config = dict(
    n_layer=11,
    d_model=160,
    n_head=4,
    n_kv_head=4,
    head_dim=64,
    d_mlp=448,
    vocab_size=8192,
    activation='swiglu',
    norm='rmsnorm',
    norm_place='pre',
    norm_eps=1e-05,
    positions='rope',
    rope_base=10000.0,
    rope_fraction=1.0,
    qk_norm=False,
    attn_scale=0.125,
    bias='qkv',
    tie_embeddings=False,
    parallel_block=False,
    init='normal',
    init_std_qkv=0.0304,
    init_std_o=0.024,
    init_std_up=0.0304,
    init_std_down=0.0182,
    optimizer='soap_variant',
    lr=0.006,
    beta1=0.95,
    beta2=0.98,
    weight_decay=0.05,
    lr_head=0.0104,
    grad_clip=0.5,
    warmup_steps=200,
    schedule='wsd',
    decay_fraction=0.828,
    decay_shape='linear',
    final_lr_fraction=0.0,
    batch_tokens=32768,
    seq_len=512,
    doc_mask=True,
    z_loss=1e-05,
    train_tokens=112000000,
    steps=3418,
    dataset='wikipedia_en',
)
Each number is 500 + 40 x the weight over the matrix's rms, rounded and kept within 0 to 999. Layers, rows and columns count from 0. Numbers have three digits each.

# q: layer 3 attention query, 256x160, rms 0.155, rows 83-125, columns 0-159
# k: layer 3 attention key, 256x160, rms 0.154, rows 83-124, columns 0-159
q83:516509497486507551476456516460476473497416538549519467526434594463478456427579436546445495530503499477445523482465514539467491548478468466574531485443500489506483469507502503471478499457560527470470540433536490567498511567472525414472476445439494498561503533512537522509489501519546442471554566548557435583547502491511483542502377447506418551527529502488568507515526593517559482552512436548536486565463476482569488504517501496574471466490522529473434499502475564486507503537421570
k83:548466500521469531469486526488442543538556534492543518532478481494529465524519486460500554589514593512519539444507559506537485545468427471536521468491488543545473489445455529499558413462455475485584490544511506417536479533516524535492520489454501471440506512445516563457481479507417495520536564414501492513555510468594493590482469516539495506496556541505533541582548472504449485564496517417505471527492480489552547559541473457483478500522446544507474486462513518464487500479524482
q84:477530577526506434467613459482476504504544549499494497510453506530502469546486514516483559449502548391495550517517476551534569552461529486496518465539440524535525540477537526562551461526555556489469521472485469528522484484544468515518515555416471522508514558497572444511438486527476510525531423474482490437516509464556508465524454523506609524460472485485562523511431596466530457566542537502472494507516484476466586561492495490518458474452488513488493542507458439471468489467554475
k84:510456512474557480538470458494503530528480534472493552519574525537530478485487505418485581488486493540431528543567494437524506509439494468461472402463544475516516484552474497472527538512405489473457502542411481457526473428520475547504462480554495484581485495429488409476475467549574540500468511486521585495494532459496513423544474462510482508504494428561459460495520528542511474501489535513493518432507476463436493535515501540486568448494497515523491499504576597523506384475418542
q85:554524483550525478529487571564507594506511475444489487505542545506462498548483475537465464424453581499450466488545429485472519557434520524471556459507497499456478513491490435546482480405577431514523493473480558512504494406534514442490520460517455473509456565481492505540486512442355538498485515442536551590553444547507502550431593473442455508460451491500465523464445515500512515428512484506448481455492540494536515546499499547501454534505481501498472466478473565516502543476530446
k85:532471462566539480539500508490447411505481501441466516426432498538598551540502529516525524522545540463565484541471567541451490435480495588569512561553454503406432519458476516495449543529511500521509525490518467417481449441484504535443526511488477485564511505503489503517612551492557478535579451540553547558474585554493543497532467540445528511557440529539486551435496461590531441413472486505580542460455533479510502462465525512536466551437577478453485495580504475439473515515505493
q86:515576443473535483483524561516519483441546499463495455475452445441555469534529533530470511566491511532551491489510534524544528490552532503503435497496533514507485471486423510469509515485477576526409564527552488469458535479512492471486466528505551437471435429497540497539440584532540402507524516437501490487517489459531490545516549529508510490459522613522474576489492479520494575453449522516419540448486476463496503486446452536481549537499460491468502528538516566492466500520444540
k86:521464554512478480532497541523571534520481499520444463549519531484534508460503453506470480574594487482556472447491480512476505475439473544510519437540544500541467522570441507465488461448539527503490487543518561528530485466506465522507419581563479509476454485531585502418506515485541492518447542555537488483413503538600526531528467528451479488496566466546614481509526488458442571557550441522479525512494546501538537455620430524543527510470513501522429475440524427543561524499439449
q87:532530513438537470528457504476464516580543491443439461544525573515445472507502519515483550474467566477516491516514492493610521496534460548473477540496470487498530519475528520504574506511583440593560459468465461545478538471467485547549448564506571491492521579545477507516364510466476512543487453462494488445531443480600503495514562531445536470511474486529507552565404515540534493559510513477449555449510576521433495570479483549487516547534429539506481462493521507489495528460478520
k87:486506519493466509472493532435496424539477539518594573461577511478545520476561460495482506483520465456446477527512446490486495562497493442463534511483491480491430487477544490505418499516513446498413555393489516485529501522470531493535491445497484570500497480446510521513489450459510505529405418501522512488539523513565459491433540517516447465564441512504524485487527488508507510553466455596489447528517566520557468443447448539459445468400492573512474463517534465479545487530473473
q88:570456479456507480525534522478454500538481439429534449521467508502513470477568490538542531451492476503467458462429521495508561563488458480574463530444536415493527518467418475481577515461491494501510495552462473480475466478437521440471441538469470521463456479550516586545534438500462477476515489442494513525526512483594480576491519494469471525500505538519481537475523484476529469504558495543502378549476501497456436522498533510481464602559457453543601493467528500542488426497449529
k88:510422485463501506591446503490497407566571475628517479546496503452463510496515480513466493465581557550551495500476513467443492571537465471458489554502601498519551546503552547542533548449502521547474515487496471562520537454468528457541507599536459506506532521454478492534411493457508512508520458496507547491501488459540483440463492472431484479534501492536555512461540455471522510509465394498514465541527527498504454525486429441516480470543485547552446508494535490550474417585465496
q89:485493460446575543441496487528446518501551553542534502498464485515507493540464481504601512475545469614502494479476542454491431475491501520476612541504505549495511483466483542451489441527514498513542514547497443525504476478464479522498527428508484403491529551486499493507543531527499485487508551479522499484504449467458552551494496536472476509451566498538488393504491472554497433618521510502504507446418494485544493534488536506545515526525536501565489483490536488490453481491566471
k89:484508509462562518486597551565525573476512468461491475519534513422471446537501453470466526482420475513474585522434472507487527482534477549480543483613444463499559469522447397450520475453556463454465513409560530501451524532527401478545514508479454434513524555429542455548486513457596561429511486496513483480496445564510481488528500475451515524432485477505542423500483490482591451564505479527426464521464561457533440534477443553521535565509515452480516461437469497455492486434500529
q90:461555487519431495523456505411486592537580499426553508432519520500455562548490438483513526531440506517503518539513521485567484424465504549465407440499521450483517544563505537498569556517583509463465526470472468498489546480462542579508487524465506496513565478504541444560496464504490522500565502468558463501449573446535460472578431554411545475589434517551539541506459466469410459544438468552551524508523585575433538531511462414496535478444440466477544472525548518455518483499475502
k90:469529445461547382518513566493513500484485604509470548477495493520478564579529482489477455424543436428466533503458488520524469507499530459550465578420510491445462503473429470528424509528446468498483551505467463482582467442448501561476487517507424564601435472440451481524554490490547534577507424517440601546493492571553513468513499431520473538463494498499476527456531465616458519502528586505497556508472471437461522504505580543484467463445515525526525468549494508469512460524437483
q91:427498489517536499483481503541395560490484526424533508552435616480397502489460452440454554539540506523490472455475481501453458506417503497491508453503467453473549472497459479477479472429547534422388499403461528593535501578533502493456499501498524531463502494506526534450539473386404421516455517459461529551540514562491474438548479505519532513494499538453486467509439516453612475554495554497423551429434489518484510443566487438493452408463492487453456532460507492505501479499478542
k91:523566549533514484520482515545459548436601537497492519541453508511607544588518587471501471470573470515477491514472553453561462536489503525561522559482538500442573517425494525469574437474552519438513503471488499512553517510469568519506555502420476475524556478521487528455562572442487521483456509488513489452427456504523492451508464458493553548418515515502493450614540442562515532616531528384474505548514516491568465522519436448515540484458614573490506489434578481483453478502557538
q92:480485596503585471505525472476447523494491478458469496522483514536515469479545536503540482471441509535533585571492520483520491393470549534540447508520544510497551558445500457470456460481551493513498528481516457554489543476501532544506507480569484512506578524443509405510478499500593435473480463445566481485433484485443489512523573556489482499500491460532503581525479468447512521427450451537467482512489528551510430451513521493507512516477498503498489468546505483566490503485564521
k92:577550546452450507507530499493498456464458511465509550540506484558478533494560485474550470418546544435469611486520509450484458468425486455464519559535429464501471493622477470456462449528507518511476544536507517509508484526510536461484481524510519554501516493538524586455572483493443554483460492528467527502540464540439490525460502506506553475490501472453459536505526547471562509492502555499479440546550544523471568506479465536493473479506538475521563423585437431531454479495525455
q93:572465549437472476494545418462471500488517550604541505477492508426490521506473459484554393519554455468543512432536531538484466529496498488455523445504511495520468489470554527532478489600530506534459510529576573553535567567519479527467417517501526427497523527429482427455493417484512524518529522558538505513486479555520492498574445470526491455494481522479504431433487523475475511511520501480475513570525465506468483478508539503518487472477535482473464540533482476463483547526515447
k93:509519490508524445504477460468459527505504591475460486467521511474482532477562491517553531501490476498519486470477553479498477544540497457516499550467472513526512432483534529508494409524509502494569504486536462510464478514566499538503497509469535505499466510530426510552498502471493476511468525427528499499479508480476459564493552473555547484424542459524442496481530512502574488461501529512464462466520451437493552539455505530465545484503520534515471504469498598517570521552470509
q94:513479496459519500479487508434505539543402513511563514452533416495464506531486544439507448359485560580521495514535525574499594539483472512481516550510436551451484493602539468486480527444537534422496562516564564625409541502552510479605421574458572505462533524467452487478528454462532549506514511479494524498519538517570528449566446431424453446483536594528541544508478496488474576379532477556466476430495493535520519369468501550534520471442439503481518490506446484495439585529555616
k94:428453540482468530532549453492459545563503476529433562538471445485520476496454470529523497460483516487571503465520456556568482531539574521522529424456480478472531555499504488517552573519510487471454487465453424528576532450424482488432563555561505573476565553548542530503431543526515504543506440504425459485539586462586418522529466548539562446534452486535463565486563550445542475534470430541511520520559500535514482414503459546428509511398470528470486538497480532457445491511498493
q95:445510480509559475455510575558487531525570503489461477533474558531496477517524555484528556540461582399551552544463541500494533509478598547524562544483546551513484456508570416499569495515578564498524529530544441594529505530546545501581497488473457507518497554502463456535531523510533469469479470451486487486446485553486429473486470471549425565506530503532467506567426506496541561481494530438504595457493488506563496446475540434471495491522502472499486497530479402497446537496475499
k95:448533482523497514464532538474527544501557527535486586494489463510435441495449461512485484430573483465495454502549525549493444447564525494547500545561427511519489581467484467439541504529557519466503556443574469514561494563445478465453506502488573428517465528520507516487469476523503452518389534487528374484538498519524488486478454502474492505513552473552523497497559495441494512561469575537494490447519472501524481554398507520476547508424452581453503434523467482497508476511489472
q96:483468549522455531497486468489513615571515521556499495521544485560535506519502524502467518484472475473475565497481443520469493468522478503467466480516560497509558511504531484506497511505538497465566514477513507481454490516457527521526490543459463424524498449468487425558592480470500445458579434431531501517498529483543524528503516533505561531524487505526478470418500500561536478431484483500481520433401519578534458558497520545507481565511481452540556515549526477509458538482499532
k96:532481529497469494525513492556479519509470486467509525539500483546450555484491554489522533558528521454479524562518532507460509598494505513537470478493572497472538544456470552500512453480447528562396473464521477522426538490487535482504549458592489498540450483529531576450534496459491461408566486563470502480493535413528563488481490443420547598433455536482476512398517525546545479306570439536537446534445504404490573462482501474479529415491550468489458550455495489588482509465572453
q97:473518481517525493529484452529447562472502527538477494477462553507534545488561446540564484477484435573511518441465504454497428452533499493535439546537592473418570505451526489462543490510476549500610528523514477455474522493552515561521558522482473469509500495510494533492532461491539485427509433475511471509435520497451453566502510497476472450484559533461494463496512421581510483388494432554465444505436474548542508549507481513441499535521557500554484500545519472538518538532501441
k97:508428503532487539450528432475478520504583534464524546506474521531546504480458514550530531526422489568515594463529520427460454506549470527519592590463486479521530500468486537498528444479468492477451496493446476541448503508450477602452583458506513475505512479452456524524538571446489522458452462506447514557507471459479445520416496462480540466516465533489502519507494499494557479532451518542459396494488496462542448553486470481447516500598523514516562497506496482517465512506593509
q98:516490484468516478524498571453568489593470504518422559540549497559479600527543491487531528491445525557481472512598512479557456565480501455541577505503455436471518485478532482544500460488519518469472490484501483494483529465502447411561515516538474527579490513445420509479434475504525601459467522424519448512463513462519548507514428473502513444418516468535524528412495477560469493499470413489519474490424518550533462473517538585535514500492440481450485518360487437495470517520491500
k98:455572452461463546477470456520486459494496523462487559466496525498415572486465461525538561441482474457528494576435465495502499450463529514427471570489401520517519463526511502521494517464481512478528450582587529543486435509454503470466513518475532517486514475558546487493526560519488491532537471555541486480434468466486515452424518522477482462490419479393454472486497517470473443507505514530500481511463469521588495436521507479584457430505456471532448504523513510478447497503478478
q99:509465465485544513551497453525536453502452449517468519598493566542485559492467500455509426472567530474498509503501467483531487532462499546470517491593536525505467522457541530516523413440508487488473517520540453496476571530502520473502462417486546504520472484514461541534454527490511594532456521481461460453514488508513500505529507486475479412436527519563558495513461482454521507424504531474513486516547505514443515520490466456565459430486509477433514502392504490455482547558470479
k99:438413495555450521554481445433583503543516434511571479566488613453446612530438469546483538475439521572445402445510487464501445542515544462496524567485468508488514514470485567463507473427547571494484547557503520495538497507503464460488549483428573449539512531579537474496532518501515393569430433523547420481441494431561461456520463453519488489421511496499490458465510491500488544516481510557490548432533461520539442545504525481538484492518500585490459542504471519464488570556480460
q100:528523505521528502528516529558597448403431502533533465556492556504495484516503449468547462449487535506531439499505475525488518544477536497505494517503503533505444487504620427478572499406497488474457480464533561576433561600493576439496499583512517581507531530493499512510495554470424574527438506515531522533519457514510473541477433443484437444476530548495430481609529485455533450446465470557484406497531509432529553455496479426459403428533447450441548527477484466512426441532473500
k100:515408535481417533489495505483478482506493438610489438531471516491545553477500430520494479469506521526492448523520506498567501471475543461607546557532474504505565593485549578452476535572569460484575569533518518536540568578551520485496483548510571447489559520584421500443579528522508427514520513510509408522477548526474445518452447545500482608525527555524519480484526476503559485522518391498526561520544581523509475419491554471586526508518426498489547495497428529507451549533532533
q101:497498533485514527538533514451526465510511484439510502507478521534455469544500527487550517477462546491529466524548571541418517525472466513496454451516615472466490488522524481502415544468500527521468473535510596555496504558456511503490563509523490499439557523477470507519488482468489542512551512510433543522520462484457518483444472439479394560471474483476475392502559483471486539460469453505546490448424498486497457534524507520491541519550502482452482512487516514487518511529518547
k101:510527542545433466492560475513467466457462483491447485489508464482473594464522533550500509539480442416525444450477488523458432404481460458514517537519432487475492501467482549524447536617465424538556574469479469479614543483541485492539498560499543475479541561559535523440578522461479498531524473554477482480505481531476483553504497511460533570487496427496465495514532523480531488529447526458528474606552507573466489439489548503580550536497512516494517434424454514522529478476558492
q102:522501545518485510472524495500489530593588483477510456592468424425444538482531565515558563522471472505465559531512514483534542528486518452577494512510417569464527518506482520505458456491476444481546445532520461488453432463543421511514502469565525597552478461445470495578486536552531494512499485441549534510471513525438512470457510456491412539520576558503526529494452465545557479416580509454495552507504432542543482494480448547546549437570484438473539480495499473581510551496534460
k102:517500423486490510537514508506522430496531458423462475489493579484482460539485530453504455425497533522456497548528511505412547513476550502554448534480506523593462507573452470483550502484547515486553505470503461510457446490535521565542527528488465558528530544507527486477460448386502443515443481560488452442482480534513519431477466441461430484519532526524518547569461549455496477567536553499537464416532433527567470498505485411449512519443584556418501468503470416483495423459512507
q103:509460466473502540519549464505400516513552506458514534517466517552577552462514541489599448492429509516564542488442492476544532458524459479503437507416447528551497448535579488538491434453523471481449490472522497469432474486454517456489436470521481591494510468466537450497544561448481535537590517501508471486466534597459526463482484494557458444525539512465450459444521544497552467492513508501565528475503441511504505547538509431546592504465517515478520540452522486536458483502491524
k103:522534475513543561506556502477451533425500515465454536507514614504442521478544538492444450417453539483431527512464455438488454540509547488474465510501498483588486486547489468498509468489445484488484491506510488509570553476492535497573482505545510546526505553464538521505432451526409468442482500535483583430425474578493537457429579484435505546488514492539486439495452528493472501560576481441561467446490457501469485525485468457450499530548487513439530517491501463490499470474468555
q104:581487492460528456540442413479462588563519553542543550514501469482494474442458461468548500474576501512509476458494452520560461420504520533471461462449513510464501486509511473532529526473510532495539515514487549497526518483571489483454461460529570534409537549468494491498525520518484508508425511408511457510491549498379569535497502507513521515488476529442428483450522483487460455417529537540514524454467488546490465484543545553582567419394533507545467494534502465447480514512514432
k104:530491478514540533462537577459511553509525517474504529524502568545505527487581541454450443482444489488515472520496544503484544500567460494436472505499528439478499440572630518504576503506528504499533502503495463414468475503562486540512479527478461472517513569525541493457426530558485508506457513478519549459501399540460503543496520512532601403566434405510504485539528485443564503526465484466533493515576594457526478547587499538464463591553586582476528542482559431430540496480503609
q105:539530511487530472473507550494536490496557437505452475416479464496505479504527542458564514509523490466503477538578471469513568518466502472426513544512499518572475472457550508543458469529556507453489430519556520412521484466487454567465493490551502469499473519537520504505471547499496562482471499536476546474483465487505524542480539575515529559497502475460480427479454544543580497566434504497497538484445503565414438515462545513484463543522533558509444459486430525464521458510488539
k105:467535460445532500464518482465521500435463500453484478434492498495489492518502497506481515461508515476420494504504474490439550546466440465472472485507469458509441507524481424519471470486558558500436496519527530482468457489485548531494447478544517561503469528529544410589534482501440461504511524550529517533461500508466568448482514467453439504548452485512483430427512475509540452467465558521513524479483471479495519434493550514512460473512450495483520522551443513467505535522442507
q106:522481544545508552518448514502499551502516492497534537526490536486510455557538501552535491434487440489524464495532462488526498492496507460463471501466525470419515541582484477502531495494459514474529435535447503485450425508530520543462486500478534530506496504513519553526519542525492510492501480445473571539513479529540445474458512416538541480469491525476520471548496438489482545537475565477529487447505479499510547518481523523444474473508506503469522474456483542513540432543538502
k106:537388479561510504458467499450521462490465462455557517455476518500566442514509493545470432514528468533515468480506487545461447480484485480514489487584526483470481498548514543486555561481509525469503509439487465511498502445513468532471555529468527491532539536549522493466487499527490454469412443481548487518472493556505500517469445494509496497497499476478520474494517465485499518506499452524524495500418510502531444498513509484477497530530455499420540510490531519477442474467539564
q107:498460519489494485429500447458498462508450529517453481480412479500494540479465483526497476469513461500476579601550513491527518470469530534452534459490546486456558446452489473506506538477503526519423552537506484475546462434549419498500488430593473498506535558489494519476484522520483479513499516492467463499533488501468505520426572504491490520493402444454465501442453460555493525441515541433486534541452528501429462518460557462542501466558548492539462543513509564526455492475446440
k107:497472519449585495519502485506540514521516487477445474542483501521473477498456472518484568538498535496504458496484469449524440486410447473501514477399462526506490558551461447472466511473528499480410530492516460424446512474609497472486503536468549515461439491452493518571464446477467487559514500479516527474564463515449491521542568474450533502454539468481477458527484492520475502389556549520532464491452492554462475567519471479439554580514509515530475555511488435525521519460429467
q108:468509588477442552472491545565492530535459557447512504522457489509486519450492458454481571555436506484478547519455436575540520357451525487501465481453443516476428480501511483540516552495501518570460480493559516425503489540508541527477552514495480465466508451518582473573504462467503524508526455444571514492518530531546436494491575521509496554485431493423421585517517526512500447535473473567466476453482504566491521443447461548542492466447452481542531558544510564463460491524452455
k108:576415408404502464516456615512507471515483517468423521491477486468448455505571468503501473447571604470492517575548484548562599575511521560534513499464527428458577524580495418514510442574475483522446536509486434479502518546569494452499442498527514488495483413474480557506508466493509588434522533523476521480443544504532501511529529475536510527476459536495510494570497441508512529485554462500477493536486541435447540497621513510484472483535489510493475486531487500538515489463480485
q109:516514537490462448530494475492497496502521415484537535537497495532463492507526522518456480468476507515526536543520523475453495455467452565475489516402521519500490500536466501527532554492570497445463486514513453521505510487443433489539471447459505424573473538468485476535565541474500530474500508511533505499502503560491498508478507453498574472504498455477441544492497448450515519535585481471488541580537467500568493503509583504500479536507477497477488468450523511542532484508593553
k109:489527620468515464501509520569490495548544490433478517519420490487485535514453494517460459482550528509529478508510514518534501531527428489498398465527501588528512495499565490475492439477505527517395487514579476575450543483491471514487500581536480485476499523442500516542555481494564503486495478474463478527478573546464519542484501487528514505533491476505405525434463516475497508513543500483488531488455498506530495537501473455487534514467486521495508508513520494505497415521484528
q110:500547490551573511397526532470535397505439472511528490526485484479566527506585513496589507504506515528449516550523506509515484533569465491476479506485541494485518454557534481527491517532574501506528511546543441485492496468500472489503512553515481504467477513413518547471495495464541526459500519517528568525436539525508505475540491526539423534513517428458592530434449450572514499465553430509517569552488401451526546466550499452483529422534497562517402517461452521508501586483474508
k110:470560476483508504507521530523471492553507533464508502499487507455476512519472556499505538484498562428497466469503448424456522495494469490525570473430412505528517547517525570487521495520477443455493485620563498455497478448529488502475509475557554549515486544462470480510460465536489476482471544502474565487559492399470507510484578478479496516534490469454497523550511578455516530495436579506479527419516492524514524493455478479503511471549464457546516444480475562560488493501547482
q111:554460507515421479490545483499481454521518495490480563483510437512473547517472487562500448508546474565471524505562482501517471558486510488459480489417430479567459474521535488518576478415464409468534528419458593537489501542520466421516484520440511609486484506467454535492482478541526543496479547518474483548491503565494479526563451451465483452478520538525533501477545442497451480495549459502486517466554473429509502547535516497570437573472481459444496447529485460407482456475563519
k111:446503569503479581554515544458486561481582428527456401496450543490406524461441450528505477529434484531503426508516437526525450470530501513552453444496484494501526490513530514538498539430523499512606475449513474516539492451518504478459498557528539519508469542474483483560535538582484479480503476462519503557471518629523476461465479536487596423462465535523528573493568452585505448546479471482458498502553452521469485496506436441454448529470487517523484520465487560524498517528430495
q112:611489526575499520531406512472585512534517486504515511422563511453428529532507500478480477378523537477466531490536594518508510564458518505552474561536492430428501467471531511561447517477546476433475510464512527510514546586526521441522448550502455548505510429468418477416547506489449579520402498508496520500526467483554552516474497487495437509418454467511519459516511459529492593531531461481548517512486436495474490541511518467493555499473481548524512534437547489530492527501514457
k112:454469555557498493498457438496569546469532435485468478505513498481448533531439507490511573506427496433503510482470502496535438552531521586495413477479440539479563494443508475547511594539474497492538543433497491466503525554434544525470522537515481519529523486572534483545475557500475484537503453524573508492461468442456518471464559505498496512459451434428463512560549518478527475535433424526484488534434472551601505535437519399457522485472478546573505501496451526544477516537481420
q113:478472407491513454546422482536457548484496561508532474468499512481524475511448503455454551458532477506478476400471540462508495466490527437489545479450512483440538503534497504478468514544487595524434498474538460549422456511516479521423452471445465463456479511523525432530458503472535448507496477509504497558595512497459515490516482527492510485544468515521444505493489511563505513541481466495545505466457469515461533506475461445455544534525508436515510478460581539527526468476510535
k113:584491517522511435478556475472516515497507534456470515521472457584538486542476505467487489554522509504591511472522569521488503492514456541507566471575522547478488484450476519534529476518520491446438519507421452509475488535475572447573463402492517448560503509512529532448529544413496514457455525455499468551495470476475529499468455482480501520441470504476541452520488451482475504506490447481494502542461486518506474511524555555506495494466474506475530465409515452460579532448506489
q114:473459500511502481446468502436482493504480518486495511499471502451516530483482476552444452518437523446428486443427466554468474472528520481565509454582528546509545502541480468529548543508482504485572519528557426478496494569523479565481502516474555567489516549535466465507545475470548439545506502461547489388491605521513478520513562582530506449512498500516508532606457522486491461554433466560553518513472557487487503485414473511486530543481460508487525531523494467521493495515454526
k114:502494490550574525522476551464519480483435505520481552489494502479534492473493458517562522430524521531442579533557555474505555484549496500496441521533520477455516515481465463462542488473465490440487540527468519501472506509570589500552524499500434531492489469435484515485515507508509515531505525536444598476503490506542455495477470451523530547527532516444541476521584470494502514502439494461456503498561465474522575432532512581470509488527510467484521527547482430453478531496542425
q115:497429444516523434496525497499503504440394513525451480469499495580474567520491416540572375452500565595417490466562472455524479535566538527537572507548479519501531470492541457477478507428479513553565520476489554441469468620538487437437472602483552530525510581479455441497469512560533621461543489375554527500458561546482546512490519466486564504508490541497506433514482488493461483543476521480534542500477486465538500474574458447515455473458483446430547503493500525428478467541470548
k115:508479544495526523515544510486503488415545519581484512442478518540482471516479401517529499485442458523474485521475512480469525495489449473483463564417493494531485495548657403471588443434532544523481539523547528378567520464474522528537587495455518543574535518466449457492517503481492471555440441449586526531466505565568502545467533554577561531454519544476492475498526479572534433483482416455419519489431428490426504465499520503475456571536414535497453534520493508514528573542586556
q116:510522479551493525520465442499478505449469460467505475485432530521485471559524491488503418490516552498444476472501498433479454557466508484550484504448523531556512446536475500425513546553517432528496537527503513560539512471517553541479550457509505468533474475515532538529507427421497493444531519503491497529474569444504466563527554508474485517500557468540496509511506493507453462527498513508559469504433527564456503535529512543446536462510537565512554553528546505568506467480444499
k116:532541450514567519535478460488477498561481476477536543518486475517526524496480563521492478503493492490515576459444567452416471497540497496501519480489514495444489494494542527451437530513581489473498538465480554535465538494503473526535495501515484486468575445439459538515504530494519514468471546496462516541500511471501522531538494481521472530458612484474487511562472450463550513474481523529405561516482489503456471475486590465483483495468471506499485490465510530444472518522529503
q117:504489441458549479498464505512500560521503491570530494482497514518502463487543520529533550488526490501518514538479487467401548475446489456532482536544549557489519466479469515495560515517463489466531547566459492608451474467481521519483480430516471539520521512471504454462473501467448471490544510514468451519514522499427525494454471518473412526490581490504437431587472481520495541508540504545517445530518541575466550511466524426453472424497467446453507510468453449526471514543490468
k117:527544418513515504479560470515560459527520413500509516443525468555542486531450453521451467488499493450463497460472566497410460440506475423550476564546448508433580453469432453468509490548504426501581511471520513549511507470560507495523515505587530437542531498526478512555516500510509494518516552577561423499481482491457597497532497540462494519491539425577505456541444515512501477513489574521542541508558501477479438477528460522418564493514496467455497430477486508423537465495485469
q118:490485492502491492523491520474527517532469477512455474550515573563456451558494484495492505534490487532531541432461406568468552496473447419521554468520550549479446541511551483446517493543537518410467551494542510477516428515421487506536516497460473470515407527523469539489521467423431443508443501519455489509562427496539548585520533479538471520514542444487467425549528577533548519502572479540488489487466441507514438497542474501453561546597437581475528503512437470449566426423557491
k118:511503504508466493470520485490473504529490493505520470513475469468537506481528513569464433553519518462434473538443563511483510449472470515502469433599449494494513481454393525497535529555455502514500562487521441567522471525499476503408480518513434419456518495453478504420548497483516480511535585442522527472549520507588497502525500528466540537557384469514512490463478545491415435586518462503554490580493521505515571508536509560525560469525484496519491444504494464471504444494528508
q119:482525444449461467534474523484496462483527511483476466597460549485486528535450466571553447518460441480502436447531477508530493452436485465433510501472548572488531508454489457485489422429501484480490521406440517449521504562562486562492530493485499542480523529510463509526478474492404512494504463506551498456479457552418539470518510416547526524512523524538442450424489430513502456436500555505512531517562497521515444558467466490581461502491488513515548533499547521508604448487529556
k119:467530517487561545446508456491527492441504465535455456514472581550453517462525487534503424436496490478507478546511475435446490522480462533531529522491548522561468517481498622483529472455509541530443498423543543447525507511480508520412559454452485453497473499427541481417556494523486475468492534504454553479443441559425452501503491460522479479525508538487511434476448482559447544476543499408569467487507512485406485514515478508530521550479507528439487517479433457484543509461576517
q120:470514487518533514485440462449453559514451552515461471455440444510533488487555560538525578603461507498433511590410571506504521528438476454477479554446523580500538531477538496604481517516451503465449469590562501539528487506514419526502495485499547458467522492534538528550466523611519419487501501483505479458521537546507402547450526527538469593518465486492499564442523550538571492481499449529541502434561573570499430452461581481522480542507547462515481492481461530492509560550428498
k120:470539465453461529514500462560608465523497539509469510534492457467501454530505439456523489454477525484473528500547556522402531567493501482449546496512560494507437598572523488561529404508462517499466526518534506475440503478556487466542488457527498509497363467496478614595436470450477536490542473490425490529543434521491468408483524469536474495458526496480505447520509489485508514467490591535548460468561472498479519477544507476493461522444472455546534515443529506482493504514452399
q121:518567519486552466520507489552510457512363501454541464561490561558527564498477482534523529511499502461581447488522558480490559546558524430496462443515495500533509519525533503488528499545474464465523467499430506471479497536532413446482525564452445545518433525459461484434455514528465472513466480432476464492539430515467493532534498519464480539446560460538516462532445457499542540503476456526566496474437547383495567492524520531480489492489553504471509524575483476456456568506486459
k121:543502447482528429570463458499527514523449490495514497522496551484535507554419565485547511470508483480484412490477473564528561449449468550471479504487487498541484494499566523552492510500481423508546427518533560482529449525529470477490478541445530474501508475539461490435527500463480480592506523500567500529525440510538507564535557514465488523534511506482539489502507555517449494520401537475462462524538552483529465482482454565492433445492487440496472485493482474496482502535529518
q122:481482483488537540516478406520454566476443536484538430474499533487497510507490442511466526481477521441523523485417469466471486481494451497585442450542532497477583508454579540511511487540493488476482471523510509474578500546494555436438579485541483471528515467539517471521485508517541420522560481474497448568495534498543477537448536490477483507534553474506505506502476530478503468541461559522525466524486565487485484466507481505450538528499533464518517579496492474528520500501437472
k122:588478512537512476554468471446486455519442549532540541450553460529539448565522493528539486493534483508493537430493513519487493511519507419488557540467490507461474515487546459479489512552507495510513524468483544518443503533542539470592496483481495420481509412483399568485446486482543590541501464489539538526467444450475453561510491496524519477497529440476532463532464556492466480541481474473528493527484459438480537538517530507487513467536462486459544520500498489452480501512509564
q123:544535448503533485516448578555512529509466503533464467548474514523510579498522491469511526523590512463471490481513496536516565487434425543487463504449512514488464488524559575515514484499532581412530496539443506524439472505466536562556470540474447461539477570465385472471463599441420487525510506506580529494480500550477523531460514497503459521507492504504564532529520515616503536523495491436561517468459475556464457539492544520543493541505491424525570488553514536510457458515470459
k123:476516495451419487552567456508518484449539451489431578492549480489441480515488538461466552535483488485453489427464573546488432500531527554504482464515475490519527472542468529467464503460530525523463529527519444480515469509527516502527528492477507436556411474482548484477542511511483423538536496466454515503468532446450558563527595482506514464457485490459527442491492507485570481524502454563552595445464483426539453461486490481487419500558488485507555509534541579462535517470479527
q124:471569443508508534514568434493486479443417483538541474508621540528526521464528560510549476507562507592543485542511486510543518578399611461573484522499511531521480507422501591453529461493416529557493470472538565530406498487468538484504465519469497482486473465574467548547448446497516474489482491462477460519541486524491521434489505484533546518569540525460522560428517495481501515490435541534484426484542465539461567509529440557424518476466519495471489476546496523535435488486538531
k124:529415546499408459486539457501447491531498491538548550470544573551642481539542486465500433530449431529580483518458514414399543488388534505489519498429600428423452441520565479582494489562542560471520511507510479565522496482489485447476416469527466499525490483507579541420460488517518446522483511512492479559454531518508477567476463474537526482523562446519525459520554534557436485468554482516487511479514518465420486533538508525493480567510459473540472423477517505526592487463483577
q125:547500481492507447424545527542494453542448523448510457566519481497532499482489535481503541442515484509535584464446501458523531531545491472494480536454473511429520528460507558542511442443554532540491427473473510530521561538562528483475510478499459533473453516451440494471478540435452497504520532520477510483470472474448525510480460456477425460452507507491522504536446504486565552454509498537597443528485480449545534514544505480523506451426503534507475524520530452478425534539430455